config.yaml
n_layer: 13
d_model: 128
n_head: 4
n_kv_head: 4
head_dim: 32
d_mlp: 256
vocab_size: 8192
activation: "quick_gelu"
norm: "layernorm"
norm_place: "pre"
norm_eps: 1e-05
positions: "learned"
qk_norm: false
attn_scale: 0.177
bias: "none"
tie_embeddings: true
parallel_block: false
init: "uniform"
init_std_qkv: 0.0513
init_std_o: 0.0
init_std_up: 0.0513
init_std_down: 0.0
optimizer: "soap_variant"
lr: 0.00595
beta1: 0.95
beta2: 0.99
weight_decay: 0.053
lr_head: 0.012
grad_clip: 1.0
warmup_steps: 200
schedule: "wsd"
decay_fraction: 0.767
decay_shape: "linear"
final_lr_fraction: 0.05
batch_tokens: 32768
seq_len: 512
doc_mask: true
train_tokens: 202500000
steps: 6180
dataset: "wikipedia_en"
Each number is 128 + 24 x the weight over its row's rms, rounded and kept within 0 to 255. Layers, rows and columns count from 0. The size above them is the row's rms in percent of the matrix's.

# layer 2 MLP up, 256x128, rms 0.268, rows 87-113, columns 0-127
size [ 92  93  92  97 110  81 127  94 114 100  97  92  89  96  88  82  89  79  89  96  90 111 104  93  97  97 116]
[[103 144 126 132  86 139 117 120 154 152 123 141 173  92 137 157 127  95 138 121 106 140 135 139 134 167 117 105 151  74 125 121 165 124 133 135 115 103 113 103  77  49 138 116 133 105 137 132 142 155 154  85 122 141 126 160 102 175 141 141 144 163 131 136 140 130 120 135 115 176 128 139 105 107  87 135 107 138 126 113 145 158  99 120 130 163 123 143 142 143  75 107 115 174  90  74 132 158 123 114 123 112 126 101 163 155 137 130 124 130 108 151 129  96 116 103  59 147 147 157 121 120 105 123 138 156 130 129]
 [107 156 117 157 100 137 122 126  96 113 136 105 132 142  98 121 160 153 144 145 135 141 128 160  88 110  70 110 118 129 154 123 153 121 127 132 153 139  83 128 118 163 124 167 149 100 117 115 155 172 145 113  98 119  90 121 121 108 172 113 146 137 140  99 124  93 144 118 191 123 151 145 132 160  97 125 137 100 106 113 125  92 123  81 118 123 128 152 163 117 102 118 104 124 102 155 178 143 122 110  87 104 134 108 162 115 121 159 124 162 110 170 143 172 112  87 112 108 127 162 184 146 124 112 138 129 148 106]
 [124 140 151 125 111 125 125 163 137 123 168 105 129 103 151  93  89 164 179 104 125 114 133 114 154 123 110 162 161 126 126 103 114 119  98 140  99 143 122 130 148 129  94 117 119 110 141 142 166 107  98 159 103 107 149 130 108 137 134 163 129 147 175 123 114  87 148 142 136  70 142 129 111 137 125 196 132 147 128 110 158 163 166 129 109 139 151 122 105 104 124 126 151 144 109 129 168 142 129  90 144 122 109 108 117  83 119  99 145 111  89 184 124  73 146 110 118 125 146  93 108 122 151 183 139  94 120 117]
 [130 118 153  79 108 133 128 112 117 147 144  96 137 142 127 116 142  60 136  92 124 116 126 163 141 135 126 127 168 146 167 137 158 156 124 118 154 131 126  96 135 170 119 141 120 120 167 152 118 137 147 122 113  97 126 139 108 116  93 115 162 122 117 121 154 127 122 136 116 143 108 117 133 144 148 121  87 128 104 135 142  76 147 166  97 132  48 146 148 173 137 127  95 129 147 130 140 162 113  91 111 111  94 153 136 160  99 126 153 147 154 149 126  80 126 179 145 147 149  81 112 107 177 162 121 121 118 146]
 [117 102 107 146 103 139 130 122 129 125 133 135 157 109 123 136 105 157 127 123 147 126 138 137 143 176 123 155 138 155 133 118  94  44 114 116 125 141 119 128 112  85 155  94 139 146  65 148 106 151  70 135 144 158 136 128 121 124 151  96 135 147 106 152  99 159 135 129 153  96 150  97 164 126 118 112 133  97 158 164 131 127 124 123 108  96 139 125 118 143 130 127 109 100 144 165 143  79 120 156 119 128 152  96 112 132 120 118 143  93 118 123 179 155 145 152  54 162  83 103 148 137 109 118 134 158 117 106]
 [134 138 120 114 164 158 162 126 119 111 126 162 147 115 102 199 133 145 144 110 166 119 143 112  95 170 115 128 129 130  68 109 148 132 147 114 151 135 123 167 116 127 108 124  79 117  89 108 146 117 147 152 127 131  83  91 130  95 100 136 102 116 141 126 155 126 147 140 135 111 143 104 103 124 148 141 132 110 183 135 128 129 152  85 116 185 150 155 105 149 143 121 108 164 128 105  98 112  96 130 108 161 167 100  72 153 161 157  90 146 137  95 126 115 148 135 155 153 135 139  95 129 104 129 140 122 142 135]
 [130 144 129 146 126 110 169 149 123 134 148 156 161  85 112 116  98 100 136 111 155 144 102 134 148 183 141 130  96 150 120 142  45 130 175 150 130 136 160 105 110 195 133 184 112 132 120 147 131 107  73  82 154 114 118 130 106 142 120  88 133 126 151 129 138 110 126 114 151 120 109 142 137 101 105 129 133  89  90 117 135 135 100 110 104 150 149 143 129 118 109 187 149 117 121 132 141 112 147 118 131 123 153 142 162 100 126 106 113 114  75 114 122 117 116 139 150 137 105 130 121 131 127 151 169 122  98  87]
 [133 143 126 116 125 168 159 143 145 109 114 120 103 122  83 119 100 107 147  89  97 152 118 142 126 124 153 160 143 132 106  97 123 119 112 144 100 113 123 111 143 165 134 183 100 101  95 140 170 110 101 163 141 191 153 146 152 163 130 145 119 109 135 167 112 143 140  55 102  78 109 130 120 112 148 119 137 133 119  94 132  96 110 129 139 131 112 149 102 143 131 113 141 153 142 141 116 160 136 147 102 164  90 142 129 115  95 150 148 114 118  97 129 132 153 140 153 125  72  76 123 162 138 109 170 146 140 123]
 [152 122 125 125  70 107 124 134 103 109 117 126 135 130 104 111 132 109 163 104 117 149 125 167 135 147  98 130 174 121 148 131 124 119 150 130  83 100 142 123 113 130 105 149 113 112 185 118 146 103 135  78 124 143  93 146 117 141 114 128 133 102 191 154 114 104 130 130 107 138 128 161 157 180 107 109 116 142 124 125 123 122 108 174 100 145 173  75 133 143 106  93 129 145  85 120 108 159 169 147 129 111 145 138 146  95 147  81 108 171  87 135 134 145 112 100 130 127 170 134 137 154  92 106 167 136 116 143]
 [126 101 138 120 159 102 147  80 100 159  88 149 159 137 135 126 138 107 134 128 185 112  98 124 135 121 131 180 155 120 121 102 138 144 103 142 125 150 153 109 141 124 156  97 125 106 141 125 138 159  91 119 165 131 142  71 187 133  91 173 128 113 112 116 138 149 141 151 112  95 145 110 144 148 118 152 123 108 136 107 146 119 138 130 148 166 107 122 121 143 119  82 115 164 142 143 150 101 135 145 141 152 174  81 141  75 144 108 138 148 164 126 161 120 145 124 118 146 112 128 112  92 174 179 127 145 108 108]
 [ 87 145 158 134 140 111 120  83 137 131 117 127 126 102 143 112 128  77 123 110 109 122 139 124  49 119 127 161 101 122 104 151 109  83 174 113 101 105 159 133 128 126 138 141 137 166 149 137 158 120 157 118 155 127 149  68 132  85 115 124 122 102 149 153 102 143 138  71 153 119 191 136 120 136 145 134  96 130 160 134 166 164 115 105 147 162 100  98 104 126 156 131 150 137 142 163 124 106 123 127 141 108 142 149 150 145 145 175 138 147 125 120 131  99 143 128 122 138 114  71 157 131 157 114 131 140 130 102]
 [104 152  99 125 150  86 142 189 125 123 171 145 103 105 113  88 123 148 141 138 131  95 146 148 120 136  89 124  85 142 133 117 142 142 178 129 123 141 152 140 175 115 121 122 113 102 176 137 135 116 125 140 145 152  91 152 158 139 114 124 132 121 118 118 114  90 132 108 172  77 117 133 120 114 121 119 152 151 128 158  95 151 101 121  97 163 106 135  93 112 170  97 113 146  88  81 124 133 129 121  87 121 100 114  90 141 144 122 161  90 157 124 117 159 111 108 123 129 152 139 128 117  90 133 166 172 142 164]
 [104  98 125 130 170 147 132 139 116 111 129 161 144 121 163 134 137 132 137 125 153  91 138 143 123 157 136 130 145 101 113 134 148  56 139 121 145 116 125 120  80 137 178 130 104 162 110 146 107 165 102 114 120 130 103 120 126 144  71 132 111 130 145 104 173  80 104 170 152 134  86 148 156 121 114 126 116 149 158 132 123 148 138 151 129 104 157  93 119 103 135  78  86 127 133 153 105 149 126 159 135 147 151  88  76 140 114  95 120 135 143  92 136 133 142 165 121 133 103 142  86 108 136 155 135 174  98 110]
 [104  99 148 133 158 109 130 122 149  59 134 144 128 112 131  93  68 108 116 125 107 101 131 156 103 124 151 145 123 114 142 124 107 149  76 162 111 120 114 118 113 129 126 103 147 139 164 142 153 117  81 142 136 132 137 114 152 125 126 153 184  97 101 142 146 110 114 136 147 146 141 150  83 136  90 135  85 124 118 154 147 130 111 139 107 143 102  61 133 127 111 134 140 142 142  85 115 146 150 160 135 173 118 125 140 116 152 124 131 122  86 183 182  99 121 159 141 163 123 121  96 171 116 105 132 131 130 140]
 [119  97 101 135 144 141 167 138  99 122 131 160 128 131 146 118 145 125 140  69 141 172 133  91 132 178 107 132 107 136  98 140 117 140 104 119 133 113 111 130 104 115 151 132  89 120 104 151 124 145 110 163 109 139 168  80  86 109 137 135 130 184 118  77 153 124 128 135 137 126 158 128 124 131 104 104 144 110 168 132 141 179 106 142 137 120 121 186 134 152 171 143  91 129 131 171 110 140 111 107 181 116 143 137 101  97 159 124 106 122 124 152 123 120 157 104 100 176 111 158 112 156 148 125 143 143 101 160]
 [158 125 118 113 149 132 146 128 133  90 123 179 103 135 107 119 167 125 104 144 135 104 100  87 138 137 135 110  81 139 145 137 164 110  81  98 114 118 121 116 123 145 136 124 128 134 144 132 134 119 135 112 128 157 145 122 117 125 121 133  95 118 130 146 132 187 178 116 178 188 121  87 158 122 130 125 152  92 143  78 108 116 128 121  98 105 120 132 132  88 166  82 140 123 140 149 124 116 163 148 135 138 100 138 123 134  82 132 133  66 124 183 175 151 134 100 127  96 143 150 130 126  90 113 106 130 106  91]
 [103 118 134 140 130 131 152 163 117 134 138 124 118 105  86 134 168 149 157 101 139 101 121 179 128 110 101 121 188 137 145 113 128 131  85 161 117 172 106 105 147 100 124  88 174 130 113 134 136 144 169 144 120 143 126 141 159 142 166 149 143 138 122 120 150 125 165 135 170  92 127 132  93 146 123 146 113 153 136 123 104  98  96 144 112 136 196 116 135 124 121 116  95  79 165 144 131 135 134 163 103 108  97  97 128 149 123 119 145 121 158 126 156 122 151 154  89 155 179  97 129 107 148  81 111 137 115 123]
 [114  99 119 126 117 106 177 150 105 112  83  92 105 158 108 130 124 113 146 140 148 130 146 136 128 117 124 113 131  96 100 112 159  74 159 151 187  95 123 196 199 140 124 108 146 134 104 106 146  88 117 126 146 119 137  89 124 121 117 111 159 107 150 108 126 130 112  98 132 132 129 127 112 121 103 131 109 109 113 115 128 132  95 146 111 126 175 151 144  91 156 132 101 130  94 131 133 144 163  94 142 147 159 147  92 136 193 149 118 146 107 132  93 118 141 163 152 115 166 145 156 130 124 130 130 134 160 116]
 [126 134 157 133 132 155 115 130 107 151 144 101 146 152 177 173 167 121  83 121 156 165 112 120 127 139 128 141 119 110 136 133 136 139 127 127 126 138 110 117  91 134  89 120 100 177 105 117 115  93 121 188 103 121 126 152 169 153 121 154 151  99 151 137 123 131 113 105 147 110 174 102 104 140 116 149 139 141  91 122 102 159 125 136  92 121 130 126 130 115 128  76 118 127 155 118  76 137  96 130 100 116 137 126 155 137 155 166 119 102 100 118 117 129 153  52 121 134 166 133 155 106 109 166  82 121  97 159]
 [142 137 126  95 159 111 120  97  84 167 128 155 113 118 144 125 111 171  76 143  80 105 134 147 128 130 165 160 116 132 121 197 160 119 108  91 127 140 106 125 136  65 155 100 126 154 107 108 132 128 135 112 115 126 126 108 101  94 158 124 125 119  98 175 139 144 133 138 155 139 155 120 128 140  90 177 124 133 142 140  92 165 117 123 107 106 112 156 145  87  83  99 127 107 152 172 176 112 112 167 128 116 123 141 117 137 138 127 117 115 103 134 173 141 127 105 125 143 126 115 108  98 150 127  91 124 157 136]
 [135 145 129 146 131 126 144 126 129  97 114 113 149 121 154 192 115 103 109 122 142 130 145 122 158 117 110  99 153 147  83 120  72 106 110 143 157 154 126 134 165 116 140 102 143 144 146 125 151 176 158 128 120 107 112 125 130 179 114 146 148 128 142 141 100 112 152 127 154 105 125 233  79 109 119 118 155 111 172 106 128 120  80 140 134 152 140 130  87 128  96 140  99 144 143 183  92 129 125 148 138 124 114  82 136 114 114 124 100 127 122 153 147 122 122 115 139 104 114 121 148 153 143  94 148 129 148 133]
 [141 126 124 111 117 124 140 130 121 103 165 106 147 176 106 135 114  85 127 152 138 146 138 151 104 209 158 114  93 165 183 140 143 123 176 151 128  94 162 135 126 131 120 159 114 145 114 127 136 128 117 131 169 120 116 119 128 143  94 126 127  95 130 113  75 118 111 103 127  94 158 136 122 148 113 152 149 121 110 136 140 117 118 117  81 121 167  82 108 122 130 106 151 137 137 123 160 129  77  99 176 139 152 173 152 140 109 130 122 112 117  98 141  81 138 167 123 126 123 136 130 106 126 119 120 127  60 141]
 [124 141 116 117 125 134 111  95 107 166 101 125 141 142 129  87 145 124 121  93 108 146  99 137 153 122 119 149 111 149 165  74 178 148  63  80 171 124 107 123 107 131 146  69  97 101  88 106 124  84 161 148 125 147 128 109 187 159 123 143  75 139 133 145 146 100 112 159 151  87 126 118 134 153  93 117 133 145 158 135 128 115 136 156 105 132 159 138 137 165 127 121 114 115 116 124 120 118 160 135 117  96  90 135 124 112 116 110 109 132 132 157 132 116 141 109  79  96 157 126 119 123 148 149 125 162 128 149]
 [125 149 134 132 110 158  99  87 110 104 119 115 160 137  99 189 158 120 164 159 143 129 136 124 133 128 134 110 124 138  92 159 117 151 119 119 144 145 154 146 133  98 138  84 122 119 162  88  95 155  96 147 165 153 105 144 125 119 173 146 101 128 138 176 159 137 138 142 162 125 167 111  64 133 100 115 162 108 136 138  96 126 132 111 142 100 102 136 149 125  92 135 135 164 148 125 146 146 163 125 161 135 120 119  97 106 112 169 124 128 106 147 133 146 121 146 102 136 132  64 108 181 127 125 156 125 161 100]
 [158  88 107 145 148 161 110 116 107 132 146 152 155 149 148 128 141  96 118 125 134 132  87 135 135 107 120 165  76 118 117 169 152 144  94 156 168 134 101 132 139 159 152 120 111 100 131 128  67 122 122 101 140 134 138 103  90 123 105 128 108 146 126  63 138 104 141 115 138  99 139  99 123 141 167 103 145 154 142 144 125 145 132 171 126 128 121 158 149 110 117 116 118 110 117 143 147  96 136 115  94 115 159 122 125 137 154 119 149 144 120  89  98 124 167 154 117 147 161 142  78 100 173 194 169 139 118 146]
 [128  96 105 131 147  86 105 134 116 104 153 167 127 156 152 112 138 114 168 139 116 171 141 120 138 154 126 129 113 163  74 184 137 106 130  93 122 102 155 124 108 148  79 136  99 107 138 102 126 125 100 182 160 124  97 103 134 149  92 120 134  99 119 124 113 117 155 112 128 117 152 154 115 130 123 145 117 126 149 112 120 149 157 146 153 175 141 135 119 134 157 139 127 157 130 145 162 103 113 169 170 143 160  94 108 156 128  95 127  80 141  62 122 120  68 112 130 122 116 142 137 127 156 114 123 155 153 134]
 [154 104 140 145 179 113 150 142 111 147 106 125 126 140 136  79 165 136 117 122 131 146 116 168 105 145 131 135 129 136 114 136 124 146 143  99 152  89 149 127 141 124 145 139 115 106 120 110 114 103 123 118 134 120 122 113 131 177  92 102 168 125 115 152 104  94 170 144 152 110 110  93 145 133 135 161 137  99 139 159 123 148 110 146 153 161 118 125 115 169 118 131 153 155 115 110 125 103 107 141 115 146 179 128 130 109 106  72 136 171  76 124 117  78 111  58  72 157 171 105 130  91 139 109 138 162 123 131]]
# layer 2 MLP down (transposed), 256x128, rms 0.23, rows 87-113, columns 0-127
size [ 90 103  91 111 106 103 126 101 103 101 107 105  94  82  91  73  83 102  94 100  68 114 105  92 101  99 117]
[[118 157 103  78  92 101 150 129 162 173 151 138 136 150 151 132 127  92 107 114 161 102 146  95 119 151 106 131  75 111 128 124 140 135 112 151 160 100 123 107  79 158  94 164 106  91 123 115 164  82 120 120 125 162 156 106 120 129  99 155 159 161 110 122 113 115 118 120 172 142 170 149 113 108 142 124 116 161 117 126 136 133 156 123 173 138 122 147 138 129  96 139 137 117 110  99 141 120 117 120  99  84 194 110 162  99 167 147 177 136 134 122 118 100 104 126 118 133 127 147 154 106 136 114 120  97 121 134]
 [131 125 129 124 129 130 129 119 146 123  92 105 101 103 107 113 118 112  99 148  97 103 130 147 165 126 111 134 136 154 103 135 163 180 134 142 133 104 135 100 119 116 123 156 110 112 135 178 102 112 140  98 125 144 165 131 108  96 142 105 148 127  92 121 164 109 171 156 143 134 165 104 174 154 135  97  87 109 138 103 107 150 130 171 161 135 135 138 121 163 147 138 130 127 134 138 128 132 106 128  92 115 186 108 120 151 113 169  98 165 150 144  98 115 195 145 129  96 113  99 101 133  94 129 164  89  93  93]
 [141 123  93  89 117 179  95 142 144 159 101 124 167 108 111 124 137  87 113 126 156 116  91 121 134  91 181 114 111 121 157 132 109 151 154  95 168 126 143 133 137 133 120 123 136 116  91 151 122 158 149 107 120 141 111 140 151 145 167 125 145 117 116 125 187 150 107 172  88 127 124 125 156 108  82 112 151  97 135 110  76 108 117 113 162 113 118 147 118 132 154 110  93  83 139 145 119 114 141 123  96 153 106 147 134 127 118 176 102 180 123 127  93 111 155 138 102 117 165 157 148 133 104 107 130 164 134 135]
 [146 178 123  80  94 109 122 148  95 111 128 132 129 121  85 113 141 163 130 141 121 138 161 132 167 118 125 151 135 125 116 183 139 126  68 167 120  92 143 102 111 111 121 114 100 116  99 105 113 131 152 180 135 128 112 127 118 140 157 151 119  85 111 133 138 114 137 118 158 165 135 138 113 145 155 104 179 134 131 132 113 115 110 119 152  75 157 127 147 131 134 155 121 133 116 204  88 151 143 101 161 126 116 125  99 112 121 146 132 155 169 164 108 132 143 102 168 126 152 121 112 112 139 134 113  98 152 170]
 [ 79 149 117 155  94 117  99 125 136  98 146 128 111 123 141  99 120 101 142 103  82 104 152  98 126  84 166 171 135  79 112 134 156 128 153 140 156 120 157 129  93 144 130 124  96 113 117 127 102 133 158 155 117 146 150 129  75 113 148 124  92 127  87 164 137  96 147 105 157 139 156  95 128 117 111 153 140 159 112 127  96 147 158 158  82 131  89 105 112 103 133 111  92 115 140  98  91 130 149  94 169 127 113 160 132 130 128  95 117 103 148 132 166 110 140 112 143 131 137  99 142 127 162 145 153 128 172 122]
 [147 131 146 139 125 111 174 154 118 144 125 127 101 168 146  89 156 106 137 140 169 103 146 144  96 154 125 111 115 125 151 122 137 113 130 125 125 167  91 123 137 143 124 146 112 128 119 145 117 128 117 165 135  87 135  95 115 163 160  99 141 124 176 113 115 172 111 153 131 183 134 178 153 117 176 142 102 112 133  96 132 138 149 111 125 184 127 130 135 154 119 122 141 181 128 107 147  57 121 131 132 137 165 123 130 126 148 102  89 135 116 138 113  69 147 135 105 109 126 120 158 181 136 144 159  93 134 131]
 [ 83 100 157 146 130 138 105  83 160 144 136 109 112 111  80 137 107  93 110 168 155 117  77 128 118 128 130 138 101 164 150 145 116 165 184  92 104 140 131  98 104 130 163 121 133 137 152 175  90 122 100 122 134 118 103 138 133 158 149 137 158 111 141 127 146 127 140 158 124 137 117 125 135 118 131 130 121  73  95 129 131 165 135 139 134 102 172 107 153 161 156 119 144 143 101 132 172  87 134 127 155 130 116 154 102 103  99 177 145 123 139 160 119 114 111 133 101 126 149 111  84 132 127 138  78 168 129 118]
 [164 138 150 151 127 128 151  96 103 144 143 173 123 179 102  82 152 126 118 152 121  93 112 141 137  96  82 152 108 138 108 123 134 134 160 139 150  84 123 100 120 110 124 144 110 109 112 129 134 100 114 137  79 104  87 167 119  86 165 139  55 117 101 146 132 111 138 142 137 104 143 127 112 175 125 157 118 100 137 149 127  81 151 122 103 124 150 150 129 133  99 158  97  99 174  78 126 147 108 145 118 114 114 157 109 109 129 161 136 116 121 151 128 127 147 150 150 108 122 128 123 138  96 131 132 174 122  90]
 [112 111  94 146 126 115 118 131 153 146 133 117 134 127 130 111 141 174 116 140 145 128 121 133 128 118 117 124 122 156 134 196  99 160 116 108  99 139 112 115 113 113 118 179 140  97 102 115  91 160 178 159 153  93 107 152 146 148 137  98 127 127 109 140 138 127 115  96 143  89  95 104 130 162 136 110 131  83 111 150 104 131 121 104 124 103  85 188 115 149 110 124 131 120 139 162 122 145 145 106 109  96 105 113 137 135  91 138 125 155 133  88 139  93 152 135 126  66 104 126 128 165 170 113  73 159 164 108]
 [161 112 105  93 128 145 132 124 100 103 154 123 150  96 102 144  98 145 114 121 129 103 132 184  83 157 113 150 164  95 129 103 117 126 121 128 133 166 143 122  94 119 166  83 144  98 131  92 121 141 171 147 127 111 121 162 138 101  76 151  99 152 106 149 127  95 134 129  89 145 141 136 136 148 115 156 138 166 152 105 147 104 154 108 114 179 150 189 143 122 142 119 169 117 115 154 141 160 108 132 108 132 139 164 142 115 117 125 145 154 149 111 140 155 133 160 108 115 141  89 146  72 144 133 124  90 142 120]
 [144 126 136 120 152 156 121 110 158 110 116 101 134 113 126 141 111  97 120 156 123 125 122 114 139 170 146 138  97 129 146  81 122 128 140 130 156 107 115 175 116 132 156 164 142 167 149 173 105 131 168 132 138 123 129 143 127  85 106 107 111 117  75 103 142 122 135 128 116 129 118 172 170 182 104 110  90 157 127 136 162  99 126 119 108 117 103 143 143 133  90 124  95 145 119 136 130  78 122  70 153 132 141 149 137 161 120 162 113 154 133 122 158  97 175 154 164 135 114 123 110 130 144 161  84  93 143 180]
 [125 133  81  95 124 134 163 143 110 111 124 128 109 148 126 145 123 135 145  99 123 113 168 110 135 115  75 107 145 136 131 107 143 150 160 127 145 132 145 108 121 185 127  90 100 100 147 114 122  86 153 158 152  90 156 139 135 119 130 102 178 158 126 116 116 116 146  93 115 102 150 140 129  79 138  98 140 124 132  72 107 135 178 152 128 108  79 126 122 111 151 153 142 109 117 113 117  98 101 100 116 108 156 122 148 123  93 136  92 118 159  88 111 152 101 105 155 106 172 137 137 135 105 149 129 123  67 152]
 [146 167  95 138 138 116 128 155 109  84 131  97 151 115 146  98 162 188 107 138 132 181 123 137 103 131 113 140 103 126 139 180  97 139  96 155 108  66 148 102  91 126 130  93 103 158 123  92 193 133 140 164 153 123 147 120 113 124 128  78 117 122 150 144 143 131 114 106 154 111 120 127 128 105 156 127 144 128 131 122 137 116 111 140 170 103 119 127 143 146  92 117 156 133 112 144 114  92  94 136 133 160 157 120 120 133 137 122 154 120 118 157 104 151  97 169 138 119 121  93 123 121 162  79  84 114 133 112]
 [ 91 186 116 136 114 131 112 107 117 159 149  93 151 160 114 182 176 176 113 117 151 161 127 107 145 176 122 152 121 121 136 112 122 135 147  89 128 148 121 162 142 128 152 114 134 147  93 131 101 161 154 125 124 101  92 134 110 128 134 103  96 147 131 120 167 148 118 147 109 116  63 117 138 107 136 113 132 118 156  97 129 128 118 140 134 156 142 149 155 159 146  97 123 119 161 165 138 136 112 113 129 127 139 158 136  83 130 174  69 157 145 108 103 115 117 109 118 120 143 143 138  78 175 145 103 108 108 113]
 [ 97 154 107 122 123 115 159 115 135 102  80  60 147 117 122 130 117 135 145 125 106  79 127 159 117 142  98 136 130 126 125 147 149 149 111 151 140 168 117 145 120 101 169 147 109 155 134 141  82 122 143 126 107 124 139 133 139 144 139 165 141 162 107 116 152 124 149 147 132  81 162 132  78 172 123 129 104 116 163 164 111 155  92 117 101 114 146 139 130 125 115 140  75 107 157 137 112 199 101 143  89 136 152 143 142 147 140 151 148 143 116 125 124 175 139 169 141 133 149 115 120 100 157 124 179 138 132 152]
 [ 93 150 156 100 159 141  82 137 119 115 152  97 156  91 157 145 105 128 142 157 129 154  74 138 142 169 105 146 155 141 105 145  96 104 140 126 138 119 178 105 111 152 120 113 139 141 102 129 116 134 123 142 146 124 128 155 167 162 145 133 127 149 114  79 118 102 152 126 157 117 138 183 117 171 118 147 172 162 112 136 176 174 101 104 153 145 133  98 159 128 101 115 142 142 110 121 124 141 144 132 100 135 147 102  97 155  94 153 150 124  89 148 150 111  99 161 102 163 160 118 119  99 130 134 141 138  92 127]
 [ 98 176 137 129 175 151 116 107 140 174  99 149 132 158 151 132 118 101 123 104 130 144 128  85 136 126 177 120 135 137  98 150 129 106 155  92 118 117 153 133 152 131 147 159 158 136 104 115 123 132 128  97 106 114 101 145 129 146 118 134  98 122 143 144  91 129 139 143  91 127 109  96 120 117 157  73 115  97  90  94 152 122 106  84 129 109  94 119 129  92 131 173 134 129  79 144 136 111 127  97 147 153 127 143 155 132 102 144 138 152  87 124  99 109  93  65 142  88  95 120 128 103  99 107 163 111 153 130]
 [116 159  94 121 133 149 127 133 103  83 145 152 219 116 158 120 131 100 126 130 109 150 116 148 143  79 118 105 145 107  92 125 126 129 117  91 127 123 127 115  99  99 149 141 127 115 114 146 124 149 138 152  95 123 121 111 117 136 146 136 113 117 133 122 148 117 129 108 137 149 140  87 136  84 111 144 132 160 128 132 120  92 170 100 160 125 135 118 150 138 125 123  92 137  52 123 113 129 149 160 103 156 167 141  87 163 109  96 117 126 132 136 131 107  71 125 132 141 125 191 140 154 109 187 141 130 148 142]
 [125 123 143 143 112 127 114  97 151 144 119 138 139 150 181 128 101 151 115 151 126 120 151 116 168 135 103  94  95 180 130  99 153 160 165 135  99  64 113 112 118 103 125 155 105 131 145 122 146  99 142 108  99 173 149 129  98 165 109 177 114 143 117  88 145 126 159  61  86 130 141 114 134 176 169 103 143 134 113 157 115 137 171 128  93 114  98 165 147 126 150 118 132 124 103 144  86 142 140 126 115 105 122 141 117 137  96 119 164 124 157 134 113 120 145 101 170 122 116 135 147 124 152 117 111 125 106 147]
 [ 93  97 143 170 148 140 121 107 130  84 108 127 134  94 127 143 106 137  88 148 123  98 138 116  91 134 136  84 167 100 112 163 130 128 152 102 142 112 190 145 136 128 129 147 123 112 148 121 102 163 127 121 130 153 129 100 168 126 132 115 138 106 142 111  97 117 116 130 144 132 110 108 137  77 116  86 124  97 124 173 125 113 120 179  94  65 113 135 141 172 137 102 158 129 153 119 118 104 106 122 133 132 189 121 107 110 100 133 139 150 150 107  82 154 135 122 142 125 106 194 131 135 146 139 155 135  99 124]
 [ 93 137 147 141 120 117  70 116 116 143 119 132 123  94 105  78 122 182 122 128 120 129  87 133 112 148 134 157 149  82 115 151 144 127 116 142  88 109 158 121  90 111 129 129  92 132  98  89  79  89 133 109  90 161 137 106 118 133 121 120 127 140 124  87 133 145 137 129  69 118  89  83 130 128 160 124  98 168 109 167 136 175 151 128 102 103 116 128 159 121 127 123 122 120 107 119 102 151  97 107 117 125 187 131 124 118 136 140 152 147 124  95 122  94 137 119 136 147 122 136 108 109  80 131 125 101  80 145]
 [120 146 113 102 122 167 127 164 136 117 139  99 115 147  73 164 138 111  90 115 112 104 152 133 173 101 155 185 118 115 172 114 120 158 145 136 132 101 112 110 138 150 148 148 120 145 159 182 125 163 103 134 112  97 116 138 151 113 150 103  96 144 120 126  84 106 157 177 149 133 110 134  89 152 101 125 142  88 105 109 132 100  91  99 134 110 156 116  82 145 106 118 131 130 149 136 118  84 133 153 137 151 100 164 115 113 122 137 136 179 116 140  96 133 111 120 168 110 109  76 130 119 122 106 122 125 140 115]
 [141  96 113 120 159 110 115 171 156 118  86  98 137 145 123 164 146 115 109  93 121 137 174 137 127 100 163 120 118 142 117  81 126 122 141 161 148 112 113 199 140 161 126 120  89 148 126 100 110 113 126 140 110 114 119 137 130  65  99 179 172 122 154 111 147 112 173 147  85 150 134 122 124 143  94 132 143 155 115 133 123 149 126 132 150 150 166 136  72 159 136 141 114 114  90 119 110 128 130 107 145 148 100 138 135 111 136 160 128 130 140  85 146 111 114 131 138 139 184 139 117  95 131 121 113 134  82 101]
 [123 105 153 132 130  80 175 144  98 107 133 110 110 125 136 122 120 116  85 122 122 122 110 107  83  87 135 134 150 145 119 127 125 158 103  84 165 119  96 124 134 129 118 142 144 146 132 140 125 131 186  93 128  96  91 154 131 100 132 112 157 125 152  76  68 153 145 134 131 149  93  93 129  95 101 132 122 160 156 108 111 121 119 143 104 128 134 106 112 108 131 160 106 107 165 120 128 119  97 109  66 121 105 124 132 154 188 154 124 133 153 124 156 130 108 118 147 135 189 134 145  88  91 118 128 127 117 147]
 [108 123 144 148 129 119 127 133 129 193 143 137 157 119 145 132 106 126 118 108 116 131 147  91 119  92  83 172 123 112  97  49 153 114  88  78 129 110 118 100 136 126 136 140 141 141 101 124 136 118 124  98 145 140 123 140 155 104 105  74 110 114 134 108  97 123  99 136 129 103 130 105  75 147 119  77 115 110 122 125 129 107 153 137 154 153 168 142 126 150 118 100 161 139 186 141 148 109  97 142 102 117 118 136 164 122 139  92  89 159 176 112 122 136 145 148 165 102 136 117 157 136 117 154 120 152 128 152]
 [117  73 133 121 170 142 184 123 129 133 119 188 156 199 128  98 141 148 160 114 116 117 141 133 152 124 119 110 112 166 136 152 137 157 141 125  99 116  80 132 128 136 154 151 134 151  97 137 134 103 122 152 156 152 105  99 137 109 161 167 157 123 117 141 154 121 140 161 116 108 119 128 132 141 148 100 138 140  84 123 149 128 104 152 104  98  97 129 107 123 156 135 112 117 106 110 173 127  92 174 133 114 117 127 167  98 113  93 142 123  82 147 111 116 109  74 118 134 146 137 158 129 126 121 107  83 163 122]
 [182 155  87  97 104 126 117 152 114 146 143 136 142 175 150 117  79 102 113 120  85 156 115 158 151 132 130 161 135 140 164 112 115 134 138 148 135 105 134 107  95 117 122 169  82 128 159 105 165 164 115 117 161 134 121 137 126 145 154 127 134 151 133 175 104 119  88  93 119 144 130 166 120 146 130 141 100 107 139 149  64 115 120 155 156 128 100 157 133 158 119 152 155 103 158 104 119 156 142 100 169 143 100 153 151 118 122 128 153 145 127 140 148 149 150  83 110 118 130 146  94 111 169 138 168 141 123 137]]